Weights of a small GPT-style language model, trained from scratch on English Wikipedia.
Size: 10 layers, 141M parameters.
Architecture: LayerNorm before each block, learned positions, no biases in attention or MLP, untied embeddings.
Training: 1337M tokens, 10201 steps.
Each number is 128 + 24 x the weight over its row's rms, rounded and kept within 0 to 255. Layers, rows and columns count from 0. The size above them is the row's rms in percent of the matrix's.

# layer 7 attention query, 768x768, rms 0.025, rows 453-456,581-584,709-711, columns 480-575
size [ 91  89 101  90  96  95  84  99 108  99  99]
[[119 119  88 130 133 120 130 101 134 129 127 133 174 146 113 154 114 113 146 126 119  84  94 109 142 121 124 146 123 118 136 168  94 130 129 142 117 182 146 178 134 150 157 104  88 103 170 180 144 161 116 100 137  98 103 149 114 118 150 142 129 131 164 138 130 168 156 132  91 120 162 110 135 115 154 172 109 121 116 120 138 100 120 153 121 113 109 128 152 171 104 120 118 150 156 140]
 [137 116 133 140  97 109 137 154 104 116 106 121 110 103 129 133 110 123 151 133 112  69  91 134 114 111 110 134 147 130 103 135 142 132 148  85 143 172 111 123 147 142 135 117 139 148 153 138 147 136  81 131  92 152  98 119 163 122 123 103 127 111 156  88  80 105 109 103 123 116 168 115  53 111  99 115 170 140 133 108 109 147 148 126 140 112 126 102 122 142 154 139  82 147 122 118]
 [100 162 129 152 110 175 141 144  92 125 164  76 121 136 134  89 148 112 117 127 146 153 194 122 146 128 116 108  94 157 131 147 131 172  97 155  97 106 114 119 145 116 137 128 138 106 132 103 145 172 102  98 116 122 104 124 189 122 136 127 138 121  99 145 119 110 155 136 125 170 146 138 140  93 144 157  89 155 122 123 141 193 121 137 137 148 171 150 139 108  94 114 120 179 135 154]
 [151 116 147 131 110 127 139 104 129 129 111 100 126  81 114 148 110 113 104 127 105  96 148 109 138 110 154 133 133 129 168 121 144 121  95  81 102 124 121 139 157 128 136 166 130 174  99 155 118 149 116 139 122 100 131 120 144 124 128 126 194 141 176 152 112 123 103 144 142 161 164 146 140  89  98 149 136 125 144 109 123  91 147 112 142 160 106 101 138  95 118 156 123 147 140 120]
 [151 120 121 128 118 123 121 114 177  78 102 155 154 149 108  98 152 158 120 131  87 131 113 160 156 140 103 149 138  95 159 180 144 154 102 163 121 179 133 171 115 127 137  95 123 161 162 184 139  99  98 182 126  98 118 165 160 130 123  97 148 143 167 115 130 109 118 116 108 122 138  99 128 127 134 172  75 101 171 101 108 106 128 132 163 119 105 136 128 149 137 115 119 151 122 137]
 [127 138  95 121 100 116 121 135 157 130 137 134 122 119 120  98 145  94 165 125  80  95 155 128 143 145 103 117 115  82 114 115 145 106 157  97 159 140 129  96 148 114 102 132 144 154 171 174 158 128 126 127 125 145 136 159 144 113 144 152 142 143 166  89 103 135 152 111  93  94 138 137  70 117 167 141 108 130 135 126 126 118 166 136 177  89 148 103 136 102 117 126 117 126 124 150]
 [112 146 143 130 149 142 136 109 132 112  92 156 110 109 119 159 128 156 178 139 163 110 175 131 139 110 154  84 131 166 117 174 132 157 153  85 104 145 103 134 139 152 138 137 132 154 107 158 164 113 128  84 110 157 113 156 115 129 132 142 140 125 118 136 115 103 173 109 133 135 127 148 105 165 176 104 148 141 152 126 128 139 124 200 114 137 142  97 129 132 114 142 155 149 145 146]
 [154 116  90 114 180 136 131 139 134 133 117 126 138 117 143 113 170 114 123 136 124 117 142 133 143 110 141  83 130 153 149 121 101 136 132 148 130 137 130 112 199 125 106 111 120 168 161 132 144 160 145 116 142 131 106 101 117  93 169 106 145  90 116 143 103 137 144 104 154 182 119 152 161  90 154 107  95 151 120 128 133 108 129 113 158 116 138 100 132 140 127 131 110 134 122 107]
 [164 100 144 123 162 108 141  99 121  99  72 195 157 119 105 124 128 157 123 148  77 114 130 126 167 126 133 149 103 136 141  92 117 134 114 137 116 158 152 179 178 120 144 113 124 133 143 171 130 132  89 115 100 101 160 124 130  87 152 150 136 127 103  98 187 107  92 103  70 123 126  75 130 185 103 169 109 122 160 132 136 110  89 113 138 130  80 133 132 110 103 135 154 124 114 180]
 [154 122 117 114 109 180 109 136 125 132 118 122  83 134 146 122 136 123 135 117 155 123 139 146 136 102 105 122 141  99  42 108 154 137 159 122 110 133  97 137 153 189 141 137 120 123 181 106 137  85 129 130 113  86  75 154 110 126 137  90 187 129 144  98  95 144 136 111 150 108 135 151 108 166 138 153 152 144 124 117 127 122 107 124 128 130 110 123 105 139 149 162 124 117  88 145]
 [136 174 132 111 152 139 159 127 102 104 129 107 145 144 171 111 169 124 139 123 144 148 160 127 137 164 113 141 139 174 107 164 116 133 132  85  89 127 123 115 113 118 127 158 127 108 111 107  93 119 142 118 130 132 149 116 139 137 136 159 146 162 126 145  82  93 100 128 168 134 110 127 115 126 153 160 154 124 129 163 129 144 135 124 154 169  75 151 153 148  99 137 145 143  98 134]]
# layer 7 attention key, 256x768, rms 0.0221, rows 197-199, columns 480-575
size [ 98  92  97]
[[136 122 180 154 133 125 127 123 160 125 144 142 121 121 121 157 158 126 120 154 139 115 134 113 117  83 132 152 167 130 175  94 113 139 114 162 152 146 116 135 119 120 114 158 123 108 142 125 108 123 163 144  84  98 130 129 116 121 112 101  94 155 175 128 126 131 143 121 127 137 135 120 124 115  95 135 117 124 111 145 126 108 113 112  97  92 168 151 133 131  94 118 107 135 132 159]
 [115 162 141 128 164 108  88 111 126 134 113 138 146 159 158 109 115 141 153 153 140 148 171 121 102 124 136 101 180  90  77  75 157 146 115 141 113 106 123 123 139 145 151 156 146 140 108 127 151 148 117  91 148 125 172 114 186 106 125 104 168 123 152 170  84 125 144 100 151 140 114 126 121 120 116 152 154 127 153 169 115 113 146 133 147 125 130 127 137 131 140 140 136 155 162 118]
 [142 146 122 147 128  93 156 149 133 115 141  87 129 146 149 149 125 112 129 129 139 167 143 135 167 178 115 143 111 173 154 128 138 118 100 153  89 115 167 132 134 122 168 107 153 126 137 100 116 161 107  94 123 123 176 125 125 112 126 145 150 143 117 120 114 115 127 136 132  99 150 154 124  87 135 132 128 145 105 147 124 157 129 110 149 138 115 128 140 111 102 105 130 121 132 140]]